config = dict(
    num_hidden_layers=16,
    hidden_size=256,
    num_attention_heads=3,
    num_key_value_heads=3,
    head_dim=128,
    intermediate_size=1024,
    vocab_size=8192,
    hidden_act='gelu',
    norm='layernorm',
    norm_place='pre',
    norm_eps=1e-06,
    positions='learned',
    qk_norm=False,
    attn_scale=0.0884,
    bias='qkv',
    tie_word_embeddings=True,
    parallel_block=False,
    init='uniform',
    init_std_qkv=0.0368,
    init_std_o=0.0457,
    init_std_up=0.0526,
    init_std_down=0.0526,
    optimizer='soap_variant',
    learning_rate=0.00586,
    lr_mult_qkv=0.7,
    lr_mult_o=1.14,
    lr_head=0.006,
    max_grad_norm=2.0,
    warmup_steps=200,
    schedule='wsd',
    decay_fraction=1.0,
    decay_shape='linear',
    final_lr_fraction=0.0,
    batch_tokens=32768,
    max_seq_len=1024,
    doc_mask=False,
    train_tokens=272200000,
    max_steps=8307,
    dataset='wikipedia_en',
)
Each number is 128 + 24 x the weight over its row's rms, rounded and kept within 0 to 255. Layers, rows and columns count from 0. Numbers have three digits each. The size before them is the row's rms in percent of the matrix's.

# layer 4 attention value, 384x256, rms 0.0309, rows 368-383, columns 0-127
085:163142158134155122139116112085156107134133138068107129160138130078126165145104141148105138125131107155120141147123143105149140153165133156117107130116086108123127163117149158102138123162130086123122159125152099188140117096120083135121144128127158069146083157122168127093167173125124172113140143148110142137117125146155122122177169132122154118122093136102107088167100135145152153109115
088:110146168143141147142099099125118114161115104160113121105127144114155126105126165115118107116101120088150131136145167118120112145117155146147133110120078183105116156141107129139091118132137117146127148133124121142090130122141081150144092092159129125154100130103084157108164121127142133109118108160108149147127154155140112120163091127119108085128096112133128147156106095105137149135150
090:095128109143109156105120114098102129119079146148160115131126135125115108083145138155134137152150140108134145162107155114137094128104115114134156130132113111145116087129141111119128152108122129141102119147122132118107127127110129118168089148143130120134145142110096112136123125098148093144153143106136125117140143097093147081150141133140109065114197141107100124187151124096134123147179
097:112103132135139125105135131154088127108120129121115135157138158107151137142122106148130122163139159125099136131117117149140143126116114140159120085136157126126118132081096080124144158108156147113119117124115152151163095124184090108108139151132112097145142116116088158110140111143128137102100172135172132126119127089171115159105108149141100105144101121132123130133130111092144099142127
087:164144173126150100110142131128142157124165112152125098160109080079172113139152118128095152146141149129132119128176157127086109141123142104125146164138135134133152134172162162084124180104093103133137130116119140105077144138121131151156137112121148114151100140164129127128113113123118125154116144109144098089106120082151126118093167139157156129099112117109150107125146132173141092120088
081:119066090149147129121128151123106128113081223102121145111139160123107101110175141136091141133107123130131132119123151123116153152152083140161108156109111111134097102140145093180160137145142121089099102164186106134118149123130066085141097156144137104151108160179140126120095140130191139100129133126059152123150078162120091116139099142147138119169116123119133131165177115118111111118153
076:126126165145117145110135129177109100132087115108102158151128144132124081141135139162110123105152115106155138108165123135148122132134140214142113100087133157162140119156111131191135139122113148107108123087125108125122121110108146137170115152162092131144129144117098133139118122135142131110135153146110128133145113141116115089123123128122137151093144108106162113118094110121158122082154
087:126099126109153135081145150150144140096097135135109138098139109148134122134127067157109161148138132129121097095090122099167169132149127130140125120128161114075114111131158168141087109151089155167122140162146119100156118159146104128132171154122119138150129116116183118106078118151119122132112119133171137114143136138130136146104117122148186161106113125123129198145141143132097095118131
095:086114090137107169166069136138079128134077128087145125118138125143147144116155146144109103142130112164127130140079149123124149162138147148090125165120130140099129136091150140124112112143133154132138186115179158135111117140115112143104110152103145174105125152120132133084163126143145110125137124161128112141137135163133106119156149102118098075182122126125106158160144121157132134136134
088:126128168121139156126156088107161140126196139146120120164118125126147126114086080127145150161110137123117151128082121103112115129136166169114119090136128111105111142155115164170092121069123134159110134081129121101072123102150134119120124126126085122136099141115122134116140152153124137144103125141085157143069144101152124108139122161155122120099129145155132150145096160189136130128151
087:117131094122098125122112121112104121134045100102130136115123146142142143112133135072148130158157069136168125104149127125157136155136101113084127120136148160056130140124094111151079115184148147113101143146124145147129112106114109177127152097090165171148145074122135146132148080134088123099134105104136104135149164165087149135102129094106117134120118123133123129144144137107121140106128
083:170160100120127097168149150124183126107156144114117136104094130080114113164116132143114137090124147102123119105171127122093156152139142167114099097137113115122086116131130153106149112176081138157159108082163142102126158172142159166134138094156102111119093118163179096129080163148120124097132111144077127120090094109112091107118118172118109182132137118138137129115180154114135091180127
084:133098146116136102142117111157103107134080162104119160142073166110075117147142116112121088078153130119133147127159162130090162126142129080150114152139138085142126138129152116120181147097129094102127137153139114091167098124163122120165151110141151100150135120082131161184119125111115102123152141102159143102152112152161162093143168151158181103158101178101125108142141130129183126116113
081:143177153121113165149097132116145129139127123114132099130127109102111158136120149083147096119113097075122179174134160160121124135139141105118129067129148137127126173127132092142149176144132139113125112141098143151085134109139124118091102136154138120117161103070092132103151140121111104196136122138127139137110137172140114134121145148164119163117144087111135136127122116139121139112160
083:110135125084187180092132163121108136132127165139119172127098102143117152153170094126166056131162128121138118095099128095100160140138116116113155116121111146117128126111126139154137135119091179132149141160119109133108128155152146135147150147130135167050133126142138160118108147140119076155144091143153135121105133112157140128102120110140136140146160126128116113103158165103131132152148
090:139129133153114082116127147121137124090111150114143101141157098166135113158130111178105131117102135110121100157151104120157124122160146120094121081180125127132129161092126086101164118139129135155092144110118156127131128097118139097170117115138124102141127088138096137163160121107120113145110091119133159061114093105115132124167139115100127155111147111135135096157136127153066110125128
# layer 4 attention output (transposed), 384x256, rms 0.0457, rows 368-383, columns 0-127
099:103121117100136146135115159155134156116077128117180110124083158132162117114147112140130146193142141105129142146155133139101098131161118100128100073125137126126110148108138168126146108117129088139109162101136167095132123146104130113179122125099139163126127099072143167128127156067126105133128142130144099070100173114093129129131119123180100133109136115138149115133120126151146102149113
108:160103155134134123089123145124120128076156117132143134162114125114142114082118110147103142129134130115141110139102154150149146100134107094123103128104164130075102113117121151112134153124115122124130151129142093132149112114114133146133144151101184157128078153113131130131099149157150162146105132106107102118073137144136128120103112126121136130107088122091101110127174138159142095181085
097:129109115163114119147142143151138097152158163134125130124125119121118167130117111110153116124151136141141114103129149148140128117127108101131133122110123112137140074120123151201114153150096157110175121132116102097121125150118115147094128119171148142146065096170121096132137151137133122115136130098163078125100131111166075139115083111078132160096090142137088156109137123140138115128128
111:104149138144148104156145102091137129146100128107125093152156103124129104134093111111114111121140112092138130122111152110165145147156118094126133161094092157098143094146111144125099096119086140125149123056161111134126112155111145167151150093128150132148096129146169108156065144153152121133135102127087162156143144154106137138138134101122141155150154122110117112191135153114127168105090
099:120088135084116116112071085122134111108103127129131138125139088146122105162122154107127111110108087130152139140110145139117159148117091143155107163139161088204124104091085119118139111125143102132110165141121119170165123106141124108151096114077130117069166155114106111106134148094117114143116121143154132102131110142091151132131122105100122136164159098169132148084060111120093136144118
094:117118110096132173109090177095147147116092114138144117141119139080120126152094164096148074118121142178151139120153171120131120119154166143117126084095139143108145149153077132178136105084174109152135168077106151112092101147160128136168101110140116155152138086111134136116086097092110111134099152065137105166109162126125142149108151166123143107126142150142138089112080135131165111116112
090:147138126135114132120124122122144139156126087083153118190127130131133160113136095123124145168102152134116117083050133146161107087154091127070112129140111087110085136148156093119140085131136169108118129154126095119162117124157100103102108185135155133129088125159175157139079110141124134137175101113128119078143138112103084119150151107177103112132115095161136187125111146103130173117070
100:144130106149161173183165123132149127136133114133149119149130099086123162141119134101143149087133125099117174130143142148086115148144134104136163135111118109140127095120120117102139117133100115109155146115147107115156136084115187122105125127180106125088091112167164135098166077101111130144130121133109080175105141083167132120135115158144116140147138146142149074129142089135160133117107
113:102148143168114175133114126108146121134142099125128102104114150054167084103164122091130128121145110112147149103145134119133122113107116144158177093110087142079137114191145132135115133145102140117137162142130144103107121138117098110178092109075175125136110141135129141146106119124143115137102130140106141163143127116102081114114104128118140160089184111111108123129115158125129155106112
101:112111097125094142134087134149116146113147140142119124113118124104085125135129155119100103124135127115144154095156101139145128097088130120129119129078153117093141101100143133134139178180119146144166124147139150126147113135132112159132137132176144177126093134158127129128112130094121139097130089132134111124155120135118152130173131158149152147101100089148121116162183139135129103115150
102:119139142103101157104129140114138094110126097130119114114115139107150124097152114146138192090155167151112135166121129098122144125088103121115137123136076107143137128134149143122102131075111149128140131160079112157099175150090143127127131171143139135152113119127100121153109132160141121138139089168145121130053089124133110106095104115164147169129142139130104128124109186108122139067113
101:149172166147168130126124127112109136129104173097141127115162139142115104107122152141132126157088136136138139145146092128076125134095112138139133157142130166196082155136155126147125132092160168189142142153150125121134108172109128154123128124129173128118157115121103139094166144099126164145111172104133118134155130144129158138146163151083175122173139118089147094146123123114152137125125
093:136115148116159113134099147077132117096101098152122117123096104133189147121107163112117177142132142132103108113114102113139117131107108131126127128107088136138111101138083134110078151126138161099108130135176169164128132169143156119160125162117102126111112133203092088097106131153125114120114126112137126136122102143119135137095124120126087127177137152133090098099080159122093127091094
099:137102142145106092093156147121186104082194158169110165115127138137102142163134120135070145154126136110158172097151091124145118139139113116137107128124129106122118177139160123083167152120173161175139094127151151119111192123124129134155106119145143128141126120144151129120119131172124142127148105137150116163157141114112133136099116158117114116162147087128147076133130140119145197142111
098:128145148130147125111111107153136180097093136112125100111164106127153134158132145095154193124130130110128152146146141149081132111081100145097125165128131131101164160121134154118143115171172146106139145137157172110175147119110150172120125128074127158147129171140151117111156158153137118133118124112114086159129166134123157087144092158128142116138151133157158158107105089116126096111105
109:121186163120097120137134091143179152149138096086117127151124086103172135119139104154094125107156190144104145135109148090100101127187097097123105134168128123144113126132121161108114121111080119154092133130140132141099110126110160135110106178131153144114140121087146144140131176096127142113162185104091095137174138116133119108143151127170126117122170129138104131128166100120124147146131
# layer 4 MLP up, 1024x256, rms 0.0526, rows 0-9, columns 0-127
094:079125106155090138143157108142120088141119119197132159123169146135153155147119143136143147156083099114111113133147168131136111160154119080157122085130119129141096122151140129143195156099129158114136177115112108136157178105148111099152130087121136162137173135104140112120109106127100136163186098121144113106090133124140103149116135113129129090123131175145105101090124123127155115116126
096:113177147147134136125138097142138118140143142099111132093161055167119127152122124145137125143094134154129109151133099132104121121136130110065116115128159133107173148125126142131169102093150163113114139142177164139130095099130101127149094095115128143097140162089120139125126127129123138112146113149169137110131151122127100094177093113149133117108129151076114138155137091109146086125142
091:111130090143143138137126105138120115099065159155143159094169144153164110117142118131135133136104120103110118135127150160146111156124112080113171127143071151132137115139124119092118122127125166125121168121130126149117084126118134188115122121118156112140098142148090149136096146115103135095143135055145152127141188113144137143132172090148113182108111134108123154108130160117171107153147
097:105165116099161162148142126124126147142135160129126083148141122101105141152146118141149108128123169131167184151110091144122143151121098118143155127133113137141164145141133122160100129144126148143128092133129117168120111124095144116120110117138129128144112168094131140156160155122187194131151104155115123133126138140133109164135153123093153159128140119131115155142093149131151161099119
102:127135135110123114104121094152114144149111090099097149139108159128084109139121097107152146161135153081142134157080157138107124115163129125123106107138158094135198109107108106129118143112104160112094097127145149106125147095129103098122139117127113114164113152168160134100111137131128127134142138154112189165128148091127166120114156075113090124109137166138101098090110097171132144072168
104:141144147148072116140085110135127125144145169121143095100144148111120118156129155123150108159164156148108116135107126135114161138126086149092134157148087103113151149108119105176137117132154114163177108103160121118122165127118190095122098090110097126144093153144132127155148106118108129125121145094131087137145118121119144155155149110091097128101094112138084105147121095136124128151142
133:110133107171150152143123108104120136144144126088143101150107146100101141161100130119138140150132142157109092128143069159139121153131127132142151138136147125162135147139117146135069139128133146088156136118140142107142119120104127156138120156127118121147180113118166138181145153120109108163099101135131126104125130121109145150139101133101146114123133169124133135181117140139156123126128
109:090117112130153092104135158165161101110133128123105168132189143134108151134128144165154130138181129119152104096170165135149145127088157136158159125092140154163144140140144099109105131127140136126136129115156115142104138126104130090122126125097150132139116148094103177103116124147098163060165151119144136079161103117107135146096106114148141117120114096126142081141171134159102131108109
097:113151093168091121148121112144095129131091090123139138162127181150171197148127166129123126111136167148134106131101154083140100122078125057112148165124113094133160149176162083082125123083131129103112098119112090174090120115144120112152109081093091130100098155107120133113117126087165144150148111128132141149142087113119159107139118149111125155114125083117131123092168110115133144112123
101:144154140123170108067136160123146166108138135135106126118189116118110134087104124119123125119137142141133089082139114096099158091108134160146099118158174117129159112128124089179125153105157145129125114103150124123181134153158143162116120123110128127107098142094106114123147136135153108150149156138139081108120124108140114111132145154180132109139152152162159153113134133099089132155147
# layer 4 MLP down (transposed), 1024x256, rms 0.0526, rows 0-8, columns 0-127
092:125117125119094091103156122142091194127084139099144125086075134179124100145104098123141124126111148136186126136158141107094122127091130134081133111133152159089126149137097156085140121136130145161154122155163124169126096095132129122145121157189132135142113126141124102107101116084133130144121123125083103104145116163135081136120133126083159164151116153145167172192128150155103132153156
099:121128128165159128114163183138106092145139113111115169143110129117110141130142112116124057108167167136130137145153186162174151117152147117159140102147105119122110149102146121139109120096128101157128129130122121151125130120131136091108124138140085132162137138170151171141135108167116180122125105102117136117098108112197117117119104149130097136124144143106122125122106164165126162115141
092:130108113133124155133118184121128136110153125148126171110130102125094150090121132100166113134148103106140103115092139104120139130114140092134131134148166174135148121123074182136171123119086125148106143149088147151125088083095147148174177139133182095140124120116131116111107116111095105111165172130087149144128096181111137125085077111158129147141093141176131120153158108128161087092149
099:127112118097165139157152152098144157112143113108149111115112122133104142151132135098141147156140134094143098118123117144151131109089109150122105118129125140154134112165175118109104140089121151143105115140142150141140110080165144126111151089163080115117076125100114142092129093094160179116167109113138086107141163121110084102098106169097095127110144101177073157112128155143111134095108
097:172156121127141157118091161125149141137104110122113127153155129145152140100153125170114140108137132115142156125145115125146123139171116144100105123087117128167157069108160176094132112169156100091119149129134109097152156161123113138152098092100096142147141093172094088093131089114109103077164157162129109142144165132112172121122119112110137108092140145120144114105145093152121112113119
104:135121109126133142156090141109160145148116140107095122106105141131130123120084123111137089112126112145162089115109136112144156144087099154165145149143115097143111166108095147148097098117162115108130120131156118128111146124154160152056121184113116118112126144125107138143133125123080167132111168118158129080124113130159122089145142134178133165132101112142135134110142166152117137184124
111:102164105130126109126189099122141134147125090151108128130168091166112087166145143110093075109119134127126107143128131147112132128131150102125151149116108132094144115155130116112141155154117136088146136172144146116100133079149150162113115155071141140117106109122141118109142081091145116130113112132111133130135157139113157126159151151095061084115099125123121132115119161140131121135119
106:126098107158088140160124134126104139134180134119145107115133108145135136126171141111129102128125124117068133111163143123161108131104093099114149112140141145133163127126120083149180135175117175108162124121145109177125125093135129152119152154090137133166124104107104137138129144090119155119128083134103108106151111139107132127156160097092116150154133129155115080134197153139164156163105
093:076166171109112123115134102099121145152171128126120154127150147102108097117141119097120126182129152111149125144138158166158123118113121145117119069113124130112157127108117091131149145137169152113178185100154140132140166079130140075109116131143116117139084150119153082103109125107100140160123136118113168106141206093149125146149107135142145110133121101116112097094120114117119165121112